{
  "n_layer": 14,
  "d_model": 384,
  "n_head": 6,
  "n_kv_head": 6,
  "head_dim": 64,
  "d_mlp": 1024,
  "vocab_size": 15103,
  "activation": "swiglu",
  "norm": "rmsnorm",
  "norm_place": "pre",
  "norm_eps": 1e-05,
  "positions": "rope",
  "rope_base": 4100.0,
  "rope_fraction": 1.0,
  "qk_norm": true,
  "attn_scale": 0.125,
  "bias": "none",
  "tie_embeddings": false,
  "parallel_block": false,
  "init": "uniform",
  "init_std_qkv": 0.027,
  "init_std_o": 0.0,
  "init_std_up": 0.027,
  "init_std_down": 0.0,
  "optimizer": "soap_variant",
  "lr": 0.00648,
  "beta1": 0.95,
  "beta2": 0.99,
  "weight_decay": 0.039,
  "lr_head": 0.00618,
  "warmup_steps": 67,
  "schedule": "wsd",
  "decay_fraction": 0.533,
  "decay_shape": "linear",
  "final_lr_fraction": 0.0,
  "batch_tokens": 131072,
  "seq_len": 768,
  "doc_mask": true,
  "z_loss": 0.0001,
  "train_tokens": 573600000,
  "steps": 4377,
  "dataset": "wikipedia_en"
}
Each number is 500 + 40 x the weight over its row's rms, rounded and kept within 0 to 999. Layers, rows and columns count from 0. Numbers have three digits each. The size before them is the row's rms in percent of the matrix's.

# layer 4 MLP down (transposed), 1024x384, rms 0.262, rows 664-700, columns 0-127
100:497481473569559525484500423487531519494511553475526459480509536445504491469578533488501476549384465475502473538451461468459550456520547509551504434464496465484534495485492441458502502462527459487539579528501549453484476525492471529459533558456496505560451507542476504553550555507516530565481489541527491524475473578517469508480485561458499498406530503536546575481505469550542513518496
101:480446488513537485500493511472462534507497503528526488500483450421461532529512500529508528443501516496457437528563430499564492463489497500502507509488503501497564550518519487487493569583471484456512425490448479451521614525512465460600448516351520531468472549509562535505482535536435474518516536514486579581438454474494512548545508483535490520530481498450462487536475514553499480495515
099:488443480495478477536441470520491541483533516503517509546421465503574484518486558502523522489532471554458495528515525502485493491493555514517531507485514464509490503479482547499495442506481518474496481473546512519532567556525517471514528501038481507502484526534539486521551505480553536488482510542499527550511549492532499484566509505439519469522536555480487538510464510466554466523475
101:484561491461502546445506492508498533508528499489543562549493538504540472534510544472494482489537497441469539486536541516516478470470551481511485457494533487514490509510495515531497451520534525521499476523543528509427492489489437528422501477281474475484498488493507451477500438515505479505492511403421480484431455492518426436538476507551474516490526419467494442539481465496483463563473
101:553483469568495478454442516478467506423502472521469552451451526570442547497482568553516447511550562542468557458525522541519492580529472503468550461515486494521463520511518442541541477471458531459509493508522503429530497459511516492484507437542519469553503513513428480504587502509469522509523499520529541523562453539481517531473545529508512510416570490493485459564477484495520532487500
089:478538506447482546582502486546497517531514550519500528493466530505470531480495456523528566456565463473504439523478528501490439484562538496533516556491478384509516524490470543463497522510454487512454458472500455443480461481439496503530552534235519555459456461561540504508529472551482489536492525497487488554555519543511530432487506497541469456494455542500529490526493533494549548498527
100:564560492442581490489480548563402485505449431453543521507595494529466564572502518503504445449536517448475516504539546505485478451483515514489507516648508443528590527553501528515422477445523572465482572506519523541492597496501495543526501455415508568494486533494508515532462476482493520500450431522464506485480525528480498513472463487491495428558566527537435531477466545558412508494501
105:508532512505535492532559450499432543448479501525505464528528511417515533542440522559461567505560546515420444467533480499539531473529481460535498525517410503479490487417520473567492510543488482422515453533455453501522575503470488447487468541397505507489495594499481505500511530458466613473498589546513480494526516475516565584506578523563492534520453493511523507548488517503368504476526
094:555499478525483506555546467465447529536532482482510545504469476527493513523546472505463502555510472442598465534553504546550522391476520538476485548452508539550478444534490477449596535512558494549448465481530468516502534524534501458430583495604527618484509500466605542575504516437508555425541521417486518633483441474493407509454457556463461439518516464496489561487534530479472538469490
100:509484518449450499392513506474501498518486450422530619527506504516478498485514539476408476505464517466499544511495545468515478539472466473510472539515511411430533524483529537534501488451511496442521527429519517436487444532505513489518558466707554556422515512477457502447482440456487492489530540519509493460530577575552490458485483557435547528475504455453480478535507499485510429434405
105:498487465463510465511462577557491504520512477471511539585530478503507545489502560462485526402506551504521546417492487489468465514546531484482535522553544543486557467519604461484514500512440481531557501556518501437518467550479401507511501494370495561534432510550556549480533448523578539570512556517494456467462531473523469452544475523461450471512442479480505534498477464538515470457552
097:498537501466445525506534455542584499479490547485552453462516554498457492516508469471372574490536518479501542441516497395549505488482510533522351465406524489513444512510516527464515452437538470527489473496483521476429522495475416468513485538567455503466502464511552533452573597440483495510452461513468491432491515514572548471517466505424481462423509561497509466550483447502486493539516
103:515553567464488426545574534506490539510478492510429513474578543544466562551544475431487459456525448450459488537460491485522536520455463515496569514517495490480470494502521474460555494475583423501471518464531545519497432474431515520437473471791500514503468470496495464527497436522512447570502535494497572475436464549493442495531487545528475575489451461510462493540551448507528567473480
102:544519476470452478562559447500520508504526519475504531550403504553463529470458497463487532563479524506504567530554520556444463503477514477522541489592526471525491533492503621555510577502519505504489502500467518546473434530473520518453430436765502546464447536496517416537466444517497533494550522539486440500491539472487455499492472480540458561549433551506424452539585510514476496453517
104:507549505487476434480477513518523539515567498480495490496450435507511493439505515554532445463505557520496490552543469485547481464469558481525561546546477560520561487443496570491471503442495445489480539505523526464514466486493501448483481487260484537459562510544419525521482526500490509458416448503452533572467496496433479453493510533362409465492435499491508520516423499460470452483528
100:469476461490438487457512517528532426488500498423511472563403557492515478450465526497537460537503539494518525475501476545510483501519518472511443492552449511437490548566498450461574505493559481474483544505502465514494555571530527464537548482211531469433459492496499501514546482502461511501508468460497507464459473463514513486510553528469565495486427450471432522567492531552474471494435
098:480520575546493484480458487473489463506422520552512508501441501461497482401489416516476461474563502461417452438499432456528532543503460539544453589514425466446525467553509440536494507529463464539445539533538533484525525487454542476472475540389493469490483474435493422471573461430489470442543483509486503441560535485513541469481451503527500469470461502601491473524545531540561497533504
102:504480488450533476522615519499476478489474411537430490530440509569528492453482513502485522503512584432438456541518444481490499491413482530547530487556540504542536526527525498536462503503471458514512499556484527484445490473451494483492524500314446428499510476507578496501559502446493515494474514472525562506503541476438528467490447553513465418472570521463522546517496469542553536559533
104:493468484543550504577513462490470526477471648511481488463472457487546537528526494459404541562482477553475489542547460459489457532533604426520459491565548450546544565513475454554507490520520527561478496500509497504477509577480528473500458479574523461591484478458541482478506432448481467490510515544499489521463494457497470409518482512468538460609464453547506518498511589561493526492508
098:539477501501476495495503529475539474473489455454521492515512480517575512544599485531492505541500529508590481528482526445452481497492491492463478477460449530487461541471502493487522497426499505575528575559522493448451463504507527509536471539961551503462503485513484538493460518534507569475595495517536515438502442497500538580481487497481495556459522476515499542519499499494512547528489
093:491477590428452478539491475539538419495488484591496521481421492580548566472435519584494417518526515456506450532483525476445490508455486524461491554531497446525489510522454491531516513496504507508491544529509487509497483487442598482488485469232516535484534525535469533495462515560508498443521435484480489452531558491495554499483556524539417473525522675478572478487438519522498513450535
106:497509475516463472476536494535454501530566503506522495466505484552559487503474502493478479529465502484487544450487509488556511535456472549489511518476536588519446553531499488561400453436491517454558516495514435512546500536478439445534588493308454404462524517480488547520495498450474518502542499514505491484521493485520532440553495532498455563492515496575522519540449490479558592506535
095:487525465510434521484482477583472501459482478501543492496449501500495514585442558502448478530468462473497494557503483466506484389491454535428459518417538583543514502457459429495563494424510528556546418573488418514516474545475510512470556501674501535499449526449535584481514545528546440460455493462512416493478531554493446433491404495443533480516519424476514471557466445472496483476477
099:482534441541415534497505523536489513483527559555404499507497491475494476498536542491447477469491516523383461500514507477507532526475562531511419444517529509488507550536534475511431458484509519473454462585490499536483516555454467556447446503478506481510467498451543500538475481440495544534497518515458543526500448551495469491532507524463508524403451509497520533514533413535497451601512
098:490471481475462482462542531504547455539500493592535535500514523593528515567506537536561492551511473444474504522587477608516561483477509557501473509497513522485561527576481506500454508490454444452454555555507493470478491489515470450432476429657491618478484425490494500530512455499456448499456525504444574445525512469442409446480511520546491579491478494474413536531467500475503488527560
101:477531497490511535508531512459485510522528499547502558416495633515537525512502440377446519463468564489534550473453549528560552517488467490445467496437495515530408530454495547525490501488465458463431460502429463531538498514518456549518485547408633470530450469482495439457565524467518504443481457498541456457465465515508469487511504510422525506480572423442513522504554511524442492557593
098:535482478468500419490494459534633560577410515501556538488532535453472474455546532573496437498566508520495554534522509530510563502554509513444491478482480456439485494549478528495522501517396462484460496454559551491490494460487450425468453499592496480552466499522474502467547468516510487525455530566520555474507528512476533501509504580527520513467566443421531525569461459502604494512504
094:500571571476444573569447498499532563460522514499575473396548497452446501486470499539504505468493522396417540471479511442561503526510440491533511467494520540503479558504465481501528484467525454458411501557505480522457451478516512437469511461693554518490545486563505563491457463557541463571445529483493506485554445518484457440502473479487505528514510523441511533488502491464487466493464
100:476537482468446509494548484511474532572536470441512531491560463480511511518602512511517473505515464572484464487500524501462468539507468447474453527568561528520541479487470474485417571583492502520619411515580495531484517494526454481435501510464514459477527485493501545509524424397480483513542454501487465508496485513524526519476528475478498438508490535492500480511464448540511589442519
097:466510561435494466488501439530551530519499479499466458544437440563516525572480474477564451519542509428504551501477482489486541506436472560538569431520480458480466471438505538518519461504525491493485525417600555481528545507506489503486488434199531529479498492467505452452541519428544503499530523548484548495436486516424434469534485550467455516525532546524563496537469541487480508534495
102:481470531481439493509521504457494535470515537478484471496527520524570489508543475500507490499487480470548496533478493536495489494557509559489530466502520455444540515500512537484466493518526459456457517517522511511498469525467544503534495549940554520462512454458498570578479542537493508455489460497463558517538469533425482528477478466516465576501495460519530516453452453505480477529463
103:485516499521464526516455566444478544513484561461519537453536484532475444463492497483506493514450517525459469485402508484468395447483544538518539496471396530534499507487499587549514577477448482437577486474553537490509500498501465530460458494304560508510489479480456502421547491521545451496548494451526510534451464475493555471479528472521496498512511441487498430480420466405510493481584
102:492473488583513462491509445495479475446468534519526468505553542454493532496499504512575478426484516477452513485423517490552527478478504519496456465491488538521498509474536491528492547510458480486512492491569444479532470435470497438530387548153455538453428500483485513501506522478543482505494483493477497404513574401525418436481510416490433508506493505510515552515520457460520471579400
101:565472447535509430464490509520448468511596559504520501462475540593467439509457546557459420521500532435569477536456502540421529436536468493528494492553524487477492540441467455469525462544536514513458524490541522555551439523489604470502544505650469483414530527514552517500440546598495520486479477491477525497510440499527476521515491489493483530534412497517485489534494556470507423512548
098:516543519527488476544557469518461454530449514527530476548457513561509515516454562473482472511503491559535553519467514517539477559550470531481446491450512474562414536536530461513535495494440524520500512438570454545454542486509489460495536476690464464513528508487503424548567503480522508565504498493411527526539567439532494507535512547467437497479565522505535533577485501529488438470490
104:486502505475456416448479506569528449476498479534493452586496487477455538442521602489458495493487480513463469411458479423515540496448487521525516547479508518447494561478581546517451568520498429474458447435504544581528477470527525469475502465453492526485502431496444539532488441450396448508564499454466418490513499568547558501524554479514457530544468472477553503491424527507451487499498
102:503540506467430576531513492473473543513483472511519500492506535491535447438541501526580517458537534570491496462536509514515526503504500478440553583406462471516515483444507529578467523447525542590485492577492495466481555532494521507445491519289476448479480379485462511459462484515457559542456547542458460541536492516498577511524589540477519468426469491503542537465502504491466489569438
# layer 4 MLP gate, 1024x384, rms 0.288, rows 665-700, columns 0-127
108:555478503454555461425525533576504524559524466515568508451529544514479508516445502475526527497500530497521516560487577587531485500577486465532469469475447526611561514563498454493492533567579476520470519556517548477491483564448557535497505549507456506551534491465585513559467448527553507540511524530484443499402447531536479555452533494529458550519487509568464445479515511420477504524488
098:562480543522539548478454513509503521557512496551470491521467572573482487490559520593519574548433538544512507578412537502470443536441550435532516447474507548489529484512500470532539503443521484455566590514494449508461463496468442572496495572543488444477485455512512468512502438506496460532517524479526560463567533517538570555571500501521467489528444457455518466527522490508539523461500
100:538521550485524465483460606557535452534554542371493490432510492518520499456451472495465470561480510563467508501517453549472492527487503543489473453458528519524481556500536461564504553536526488491526515441485519463454478543525519439545526507502528477496538462505458529517487439519493456525436480573485448503484387522530491454523518502514494522484412512527448502410544486540487424517523
105:512459520515554492502523538469494550455494438475572526447387549479491506565536465451476487519453493478494451499496425552446528438564475476475482508457521512522526560519448511434496550462473566545503480481501522506449489405506504569445526488481501516506534401445491506539497534488503576528462489529516523453483412518511516491505588480523528511521474600479439452394456476490529510501475
086:505474567482527545526462452513573542532544542473410534442477472514484486463476464523564481490512476521488484451531540496475491523495519477585499458448523466460507583627502487533514452475537427562533522438553471569565471447579552462581496460488551424509541444516482562509417539497529343462452469482515489479494488453496494493488520561544531530533534448483560473459496484505457528550454
102:599518494541428498479542540483562527518516464472498455492532519433503516535461489561436396482523494494454460509523443536510481455452522472499470514542518466512425483508539502510521484551497536438459484572538534478467526463477514501477527543503479525506484496497489463523526576500399517515486564474460473480440505567480480521402510451423506509466462555467513496505519515518534529485487
106:574496475563565549455517432460543471501582500514491563496462519517428491527543491436527462549585554496523497554456491542520497537501468542553483493543380465464506456536487537503504462434459497510500552525537472495490537472450486484578487518506551500547509488460523575542557558521544489507462466517477556558534470509537520518567519490495534512557518531437517562483519477517569528462499
092:510470538508432494458544553488456509476502585450452493518508497453455460527479499535468515490509545487435502482502511486477509564494515506514492462585532495483555493549433490456503514437479469492530489494534471481602470489472458526494457512485473416516474454508520434488452518477498524452540484432530475479505460501441518453520529480446526564450532468549442525523429484515524523452453
100:500563472523527539543478518450483451561603575569491556506489533451539528515507469510477413499509470499518481482501543505493483508510534434490476565526485523462554516516552492451513503463441498514532461445582425433488506483539469526584480447480514514502514492487515488494440468426436518519561531527528603534551431455571441499499530483514510584477500467494559530430488571481463504469510
105:439516529528502531446444469465519520528536502529432474471511586518528482538474411510492454534525522556527484529481451501479478458536518536498475418496525577503499466488445480463494516526526520534489502539487506471471528453466566541492493529450498506578505438464504547582488537540509436497496521524519562532416479519499541469464495574559511495488553504544516531428517568471456507496529
101:552479476533523532453496457532470573444498539538536520478439540492502484506532458513536488488505488509508506559525526482491560521556428520474494497413450501576476419486462460465512447574504489498433431563460498545495488514529515474531505455492547469434573455490469451464537465510431500446504474488542529561484497440517499502561480466496526519529507464467464482457548550498509541492506
099:516430490533545601488495575492530493546477471471510498513409503522505515549587522535480441552485467513552570482443453458490419428461491558444468501509509442510530497446530481501436524508522513514464484535500530482459464527531450466560497527513514507504477528499514487473492491563456490524561467545529425597456511503479495609564457467551474464535447567457395462535522476498471500488492
102:533510493478501428474471458489496526459541502512506555474478500445501446570504510522446492485568504458445520520505542519488448477494490452435498467592505523458553438504518549543525444482485507518502497495546562504503478425494519547530425510482567448448535480531516523537517516462459496536517486474503434575594575518460494408532485468467447525530524597497597464507455456547472447474526
106:524471488455555521511517515506548525500452429461563534491507438487485496544451460502545491532487488560488517489472575537466550489511513470522432406451507506449541516501490470465486503604525556481501472565436557499520549520507537480450554549503548502442421613479448487558509515478501497507464524535524440563541514484524527470516487493545596506479515464463560464505510503467531531549468
099:520511538508505523497531492508481499477630490506446479510454478495514453519391535505447569496536493473528504531526514506477579470491500445506483498501486444478486503505548565473509470479484517371441462488496481481459539495518444481507433510509503480543488573518571452497521447489519537456448528444482491477496512476462479489564508522482534467567568459510521465441583503503532481475546
100:503515535459538564588476500499470522480501487546611469499500577496473462434537489465440525458510482560530501480524494521456557553489555488466435554455443456527476513502528512464431551561429511551446465561563525441537535515543522480530505510514500460503500490452538502527552403582427538503492511442481503481492500539494466511521418525475523494501518462537483515509469542579509502462471
097:521486492523518550446537446473512501488523467567495551431480479472525490524519480489487444467470548494523488490512494461458496577534551439554523532573483556488466532511486538555430531502423441427523446458542536425498477514510482483546471476490526558539531464501492480435506497547462486427539463482489473487408499466537461487512524485461550464466452497549477549507550477478482520565496
106:444541508492445553510579494539503564493522521539562555476566452443496496456527457487519472429481468565482494497520501504514494526531518441453535463541505508444520534516506491513546445458418457470475524497513479450491469487478500424528547603488483505553467460511422477499556415576398505513523448498508462470540543548492595538515507466407489459471483509554548494505474468503459468499532
095:507525437498493502519482535523567520442546468404451499418521526496475497549592547483495466475566501484569497520474505441535476492550500505473515518425569462454469422488431464536563547500503489533460528479557460521538478516485461496540501415482518586567516474491370523481468537494477492496536451495577439465465523526505525504487468492499522489460435584533497496450456538423500507509479
095:436488466392483511509551532506471502498516475487544504469508493503432491531495538480462471493531513567487495524456537525459535574541571485528475415521554555473519528455564568499496475485455469482445485512438510540518465562483467486558514505471506529477542517460555468490548548494466538572443559445460491478501504563524439503472529496424508482431525467494502484471522489508529410515480
105:468529564479498544509471492491451438535464531463530515506487481477495546582528490489502451452464518495478546565551436538478560441499523454487495452491420489499515526512407532510445479513471506482543557569575558496534535493483545515500475512554472402565570521417520497525523445429502410475428505477500511552592478481512489512547540537508511573429553469516486504490486511562577493550537
090:572465522508492568525449519515519500508556506498543460510512507598429462471525546473475540489414440505448482490540477501463485400521560494513557485411483483540495478464500499455451458476477512446528475499486564480543478470532573513484451610503482486494541447506551581514497514511552464575498510495519503482543548563502536527486516482458484533572486442531451465475492588527506470513522
095:561570485560496434471528528538480504481461472526472446459521470459457521440512492441514448528476493489519411501565509417516486580487481439498529538430479532494582522490461531584443533446562488517518412524522529517434523446545472544490449500443512476417505455478529478501494480492488494408473533520498447512503514546536461510489469475487498485446544495478515479445467546530512497508503
090:452511419544455454556486494489521510544521398531476492506547507610492490488509539488613541545512509512455493455566542558518520523414475521601540537547555485468505533542460491503522541562472448533486503568528481469518503513461517498433451461499507559509488473480549576570470455526528411508444498511539484497538526488483537481522558506571469547455511505527464497507483511468464498517505
103:558445477580551552536512558490499568495486503525461508451526431492523456508465443490564486553450509524494511520493537501457460574446477595560505437518516531482497384445480486450535483573496463492434514500486547509502432468551520457609482414500488505608537456475500433514492464495455546476557563459464491472542472561529502388430450449516523484497493509509522503555456421468483488552477
105:563511491512479503507495493486496439570480495590501485437549550480486523485516528456553450510555617519525516518545470549492480525519534456464532535483511471458478434542470531464457520434523479459540490426525507508504499458514516524482541474506461529503510476545522586395484430459493483452485543546531524377436442493454552467484513570474477565455518558456467519560478494519459504511507
096:565505587476445584570478450548526593499574569538527459466526531476479561485476527569469470505522532476421502456482548500494544507516531530483517442425502507500485512480533491503513492466521529490508478573527488534552481466483520511494475452482537525461484478449480527460540527558516489543497474510525429458582530510505518471490495453478490512486493488471463550480464494407485500531566
095:502491534534485506487574501555477419541530501536571585473503540547571455480427439548502540547501568434561570504498558533533462511515503530546565495482463487496422453462569550489500508517502549500526558463529472536505488497480512454559554552523520448470535538563517558458496527512519495448528470530494543527482498524579578503414549502491498521602438454563477511486516454506544431507533
093:504570516541560484421479496505458439479533431546510556441507454483497472451488529498418497502401496462431538487426512497510535499535509432529482472526511546462510482457424465454531501487519469474455545530466547506442509455469432558502421558543508499506535451575489482521512520459555468474508503472558480458526495487451477545442459411439460489430505524460513474518469529524462540525500
103:564473538430489536487434474534515503528485593475496487493509538551516436514514517514529606459482437436559536512542527503474470453503578486470517486573516525491494513526474459469513492514521508467533468519575462449542485438461491503442465465463479512537420531536528456511428495500448514438476420440544467479499514524480505594532570448467498501536574469503451510510499471546484499540431
101:532545475526531450458496477469547568527487493445535494485506461572547540499493512429498481575517557508460533488537503515519489507494472496406498526458520405455497491436495432508512560513436422518465528586448578453466535522479468479470500509483481486459576493495438549499429500516499524472447486502506455531505513527492532446475503435435484515529448544455505510463452490458495515473563
106:517509463500512545586513516509465519462493517498504526492518504473564444512494481474499504470513541510516478460499495479387537485463507540442487447447469521511585496521460494473492540465481488526413489496482445513556476531557575479436468527492452507455481457451512457466536541449531518559457511471463532485558518544525560528505526478425539458459499487467509532516444508461480572460568
100:523531520482472475498510473520488511520558546514448462456447528511563490540408535499474478505480488481509529496492514602475570466551508447506521591518525595460498557478538486504475533503516544536390468518488476508414528481537484507514506526522473486492528559495450548471447472468498554488497491520549509528530531539497545488431503456431428571533466474559533497569526471493530519495534
106:539471540447563570506541502477534538582478465498476444509433508531478481476474472472477530487461524448516570576511485505508449558511581494500471511546495452535507423470549491526534517528417519572470484459479512524494499517521513488520600519489512533509521454507474432507481519448494459529464483482550498494571458517459493524520487508498530553520522539478440513536481516471466464486493
104:505505407504459505442437479488472448416469434461416528475460531552473496484570392488540413533507503531462518455489485517467466558497540471453428536509534490582556460514468506568525478508525533489516473540528468511476524506421502538486453521450545505531416508535509438504526505494512466518445488518536485535527447532548450522528471427458530487549496540465515545469576571561513535489417
104:486518449472499465520425498486532560464527533520455435474460519503472512524508460475439473477522455502485514538501446578424453465515518522497456446439502579541509489507547528461486554554514481501556566526447472583573554482491464510537513537481527550543529472518541456503509554475481511578504458534592621482478465497489484500490437478530433587527432463502493480609490515509517533459516
# layer 4 MLP up, 1024x384, rms 0.285, rows 665-700, columns 0-127
108:469513558574473548530455433504466497489460473505506603539544492553453496538539476468530459513511492552486480526527527502533490522479452538527481514534563477485474529545479472504448451445507446446509544553566547490435480477450461420444500544497435537555455468486494510435543544498495565512460513502468460468570491432516510501464473507508505516502513493442574474380449531520511502514482
102:521473486514462454551511454581523538458531519494499487493515504432478514554533459485530460511527480501451544512547497470514577510489502562478430510529458454528457483429480523530505430579437528508451458472552455493487524596507506551493433476511493524501500540503519549493490539420528553522522471566502479546550478552466520413465437493531523466445507567469498552442522452473537538502498
096:443545500529446498466522533516439589517485537507534437515440548536428431524492514554476547507487507477542413520578433543558488482530457460504504434497514469535512497509474504500555534421457533522558446565582394466477469473590474558488507488436520476455445500546555485507517499488525522425596510510513485550544527496593437554485542503493508485519537432494547535494523544527537543532561
102:495486482444482485485534482520449488490516472464496487494576516453543472482458609421492518510535510516501546477472484475516469489528533480524572504526502417597537490489528442482531523534497553513472451545493501480524556522492478582539465530478494514540501520476486507536462466397473531428523516540477551476476472507541484467441557500451478456556543480472479519491469404471511558481500
089:489537494469520493536516537434494439497460464475514475465521403496494512551449505493422550488541541496459509508505448516453490545459453498524410551487504542508482445421474502440488504516543561482454629575547547522499562529548482524524526491491491564548472547477493477483527518446507541449517572572481531430527591562444509556535527468519475503427465544564494479550537500551510453511493
099:495513468468512464495441515400483531572504510440468490511463525514475478382586506482489449429563496517506560463422526486407590527520564555515532535541466473529440520521450479458505433537540479551481438540551506533475473511541440463523491478493457450577574484475554504586474462511565456501490474485554448512538471478459578464506455491534548592551459514492530508547485442503506516496557
106:552511545481498507509542456497496524570489487502553420423505498487558553527470480509463460543478438477545522436509499482432499591497522443543512462413568476446483504538478472518387475558523454468532517515428455496459521523500524473510475474518589463446537533532473508496571511480524507550534526487477447481511426428485508477448483494513536426453569466493583491532446528511460461551541
092:566514555463446513463507513461453534479518523512487487466484497549449445554496573494513520500524529481501493524410476471390482478534483521560513527460574484467421507543454498468459459513490574518485553518529541508566542537488469470498497560533503541454524512429430443451476539506433467498513442526462538516532486440519569539531503469494541529476460446514435513490478456431530564506475
102:464526441442521497509554565454534513524516537504525489517546477537544508404463492512490449422495568525444479530477532495466491473513518461513504459422483511480525563543544507478516563531522418443513550584576543515568459556536496464579496548500555510511542514522493522536480449468460446560443511470528517519534482518522519491498440466498497517495535483528477496447484491525521447530540
102:532480505486486496494533471547502545470448525421474466436507503536510460465498489532534443531551517466521507547512510478443394516463481549481551510511548544549555527473546499482463455616505501458470514464504519529503472583473492550510519458481575449505542508476498489484353536553527471516443466479497566520432540505540503503511400467461469546528520491497556461562502432448438472460504
091:493481488534511535454597512496465512468497519531562498527512431437508484519476509549591489529471422488515506582435511556505527525493488474505519521461380560521526496492481499539573542492529472500490534510441518487493520555575521508525503478496567555467487549472472497503450529489429507497526513487574478532486476496511547524502491438556453543487512455541477459479539507462569437457527
108:531431426506521512479445532487529494536476429514539508479574498463458467522547502566551504504476519485512533472460505479515466508444477508488460511490515456499618506510538482528428509558506533452489526526539405457477498476526502480560571509479514527595499509501507565455497563550539454458516456513490435553566590481458489531540504518543521498523549502547459475515492494508472523526484
102:492463466561483471528452474464490539543546484486532459462537540532494485491513503567511425455493533456501458559476480507531497432503488429482487511429488479463514465499512531465532472452472483543486516483578389524479597509558537534476518523479503474441560504532555515551474470438483443546482529531485499521505475499431503494483379536553494494488487543480506542526434454506564520484468
108:452534532463438498506446585542534540503529533561487495518623430475509538516433494498457458473491520532539560491522474508529457522491477600462507431551571553460469505492477497555518563469539562512596494587488489476500425454471429567430499461473447473504544469436448492458509468472484554456582499516483498553475508541484497577454576490496444542532509451494481513523532513502518456499493
096:535417468490499464458508471484492494548471467458546464521520496484560547485520474486481518596523464515504583581506405504458517480445514546522522470472466494490527508497451524460526550511541475556543503553534502467517526526543499539516468458471482525486478525517537505457537496534479532486506534519443439512499514577432488553497435516517480499401489559467474472504479487508501536559514
100:542493477471447485554501564611458606430575505483511479487481521491513469516401490552458502485450481576502525486419490429497536518468515447468534443504498537512429417407489538423514488413526502445512462539492515467499540503554521424521550474488535476531453528567461551553513442409505508469421493519483463550482533532516463466516483477476430555489475576445593384508484399525473501503511
099:505441538508485510475433483493507443471493476451557501570417431502455560560599502499436524520521451512479528508514470497488450474589462539485504487433452501560517486471496489511606478523529477480462576504424528509524471476505482500469468516486443506534560493578554522470458474511503491443494508537557580475490541533491482528509567549504470566542540547453539469543418601505433472435479
107:483472458462473510388547516509544501507546489512453527462600536467440536560478517584493557515482524541536485489459523508444500458564539574432490487446418481564575488495527531517458510523553616468471462466518539471500521542504521472451549408507469572537484518526564571450510484512462473490519467507528518454538461484516485502604538512510473517485441441516485485453500494516529510578453
100:491453470583500496476508489522513510422504552418523525498507453504501502506485470514498575446496485470513465562434555494531492523437566460541556573450511494443498417428499479514424518563602438496555578551498537525538478445528518554500491410485543532451599556477493496495415526532535491500455474442609460521549537439473560469561483465504433531570457512537454550430507489494481499531499
093:509523530579511539479501534512492431526499529542436572512480527501513504448484517508566474593517452454455466448460431472519470500485415535467506576483550462506457509508468461458573551441457520524529511517560456460486486536535504465571533523522519507507463546494442541495484499531536434440497503475496472458484488421432502443504482437497522520611468456539520546554519466480465522568487
099:567508473483469479538504491474489477481466452527486522500462517565503492514472499493517453548512487513556551521524461493512446558520475510462519508461472473540454523496546570512477575507516567528505503532499412446526528464525550457459487483513531551471497443472569530486469450501407526469502470548542503533467574507477501588523442551466509475526488510477484488566526469449541590577559
091:498502501503446451517478567518557493444529549481536555499516458500496570543499485572527514488454465514576576494527511449439528508565471517548561442589554525495503486524476521484550471523504399499439458512562485491518522472463475515541486514480493428524437496546516487573500495518512524512494543512462542475485553510462489536492525477459462502559492454488591529553445541477510540533509
094:546513512479498472511568437476493460518429503479548510516460524442534530385484543545444548481554482527475535520553515468494527516443545554484550464460524474467474433476541527446522404553567559470413480489477575472511546526507488472468446471503488505572481543506556460511527531487501460566547570570524459523562475581478510526471487482478494582513490424548486542439447429488547467572458
095:528572522550483499553523494437524493543445434478616500542449478504470471477518466526539493514472499547523586487563508561479463555477504554470519487512597556501471520564455477479540507470486443551491581495480440493503533460498469523473429571474428442450510429527508511512476600433457491557503462544557521495559497525441472495461497492574457427463508457472543499550470617417542435534453
098:509549491479537463515433489423510522536513448427528530461511548468469564455539489510449510532518519479527493513546497474535500464474493415494484516522561520511503553535419470556525481501451530495505508422463551521557522580478445525490478503503457511495440526484555544485545527561434504565567557517435568527432505437470496476544497416493499491463516552528512529470483488559520463472514
096:508498546495516512491549567510508513530524490554502446471502532518486508498482548499495541535457531528498493521511542552477466505493493556454572476459471551535483445474472517463408437439562541524445509518500499477482458441471526519536583541534571479519504522416508519487520515535456418503491521511476519452524492517544533608470513489569512526494532536523441514552543572427539512495486
094:584521504531516546536483559561567474469520542495518473484509479426481538529468498422390543520436543509505532433556591478510488544469433522435597465451460501444484455500508468451544503501512510487490504527479469494510431485509553501430510479491429464427456563599540507486481513570495497545505491503525507526520588484433582548552470535507498535472480478480469504509433466470541480472460
096:440500557587493478505454477476481432515500460409492531466520532568541551477544490509506470511507540468517510503508531523540523429511467531466517534565513486524484510478465545591497556509533492522612488428476500449504545440576561503562549561479469490502483532506430562522486515506496490561498497586509545476504464576455537479506460486442505524458421540540503506491471521530520460527406
091:517509579516531526443479530518528519492580463514493574530536477468469474419514497560450479505471531504575477504459480579461475525481520498434516540486485477548545517438524472565480539482490531541544500567429449433556506534446495425503469518508477559506523438488471521519497484479519484586469508385466552494433540464493500450460522483465581451523432473460482544565463515375521600469473
106:546570418483519527489497509517546465520452517479556431450496566488550479547494489541458521482483488483549520425509475487511553452496584403492443503556531523425474533565458451471486442512545513462559382538545506439553489436475430535428496529511474446528400514532498503528476521424449461531561492496459471518557495506452487420546526478459523556474515446473449541525523511488480508509422
104:479488508448432516536501482482586495480492465511513430462530538507559445533487517540504505470532531465566449418480518458563532481514585497482492483472528498518479512511481512462483431526543447555503545465500483498505467470444447486573532522506471536495443543428516505493485545473456476510563480567516514488477475541538473527496464572502505521463531532493525480455506522566529498487465
100:447511499457449474493459536463489547491472448451486481518490483522502552488507528479526489464473410552469555465495475566463521544509525473499427472548434474467453532463472489466529444486486485556411516498528519446465548503445542481537529413510587488463470506573499499485490463455492464457574487498485519537474554525494519468571446541545498487495474504582506487486497501602435493521516
102:530509461464499518472548448495446484518529470525459392482519514512553484492527470500388467493527454605563586453540499521495524524523573532504587565542449536597463519512579537535473549529474463425560472458490487520536534518495476549497492517477495504601512426488512482549500459471442488490525531519525529531561524531526579522486436488452409506517469462525481459529505485536533562525485
098:516472520404541569483556562470479553591582485576501500525445496492466484456537476517503471501523526540450505501553499491491516431550526546517495503522504516512522445512524554376499480454565436528432543574408558449471515502478524507527490569474558456508495561531584442499494533480459450494519528551554523476466478524449504475519454495557482561560449548448499460645507549527544480452464
108:555506504462594574431427414500442481499525511520503509513524519480600471557600513456543535522518495567449476456519515517582523486493541444466505522445569529510495416509443466454531444506487533531521535483484442517568460456511495496456511421488521522459547483521518450566482431543416431480505600557531482545533498554509570537580522493471490538463455485475624524528474496479474504509518
111:534540420513523515446545506539531496519506408506547527462534505448565479584539472615543500496554545528535509571501489473551531486489498492464571515434450490493470585501481511533479572518495499621544508474553470531496469476490555481465620532490463425451424473528443535461519492628507508482511434429485529461499542395446564478519580487528506388472453512482506505502425484501476481555474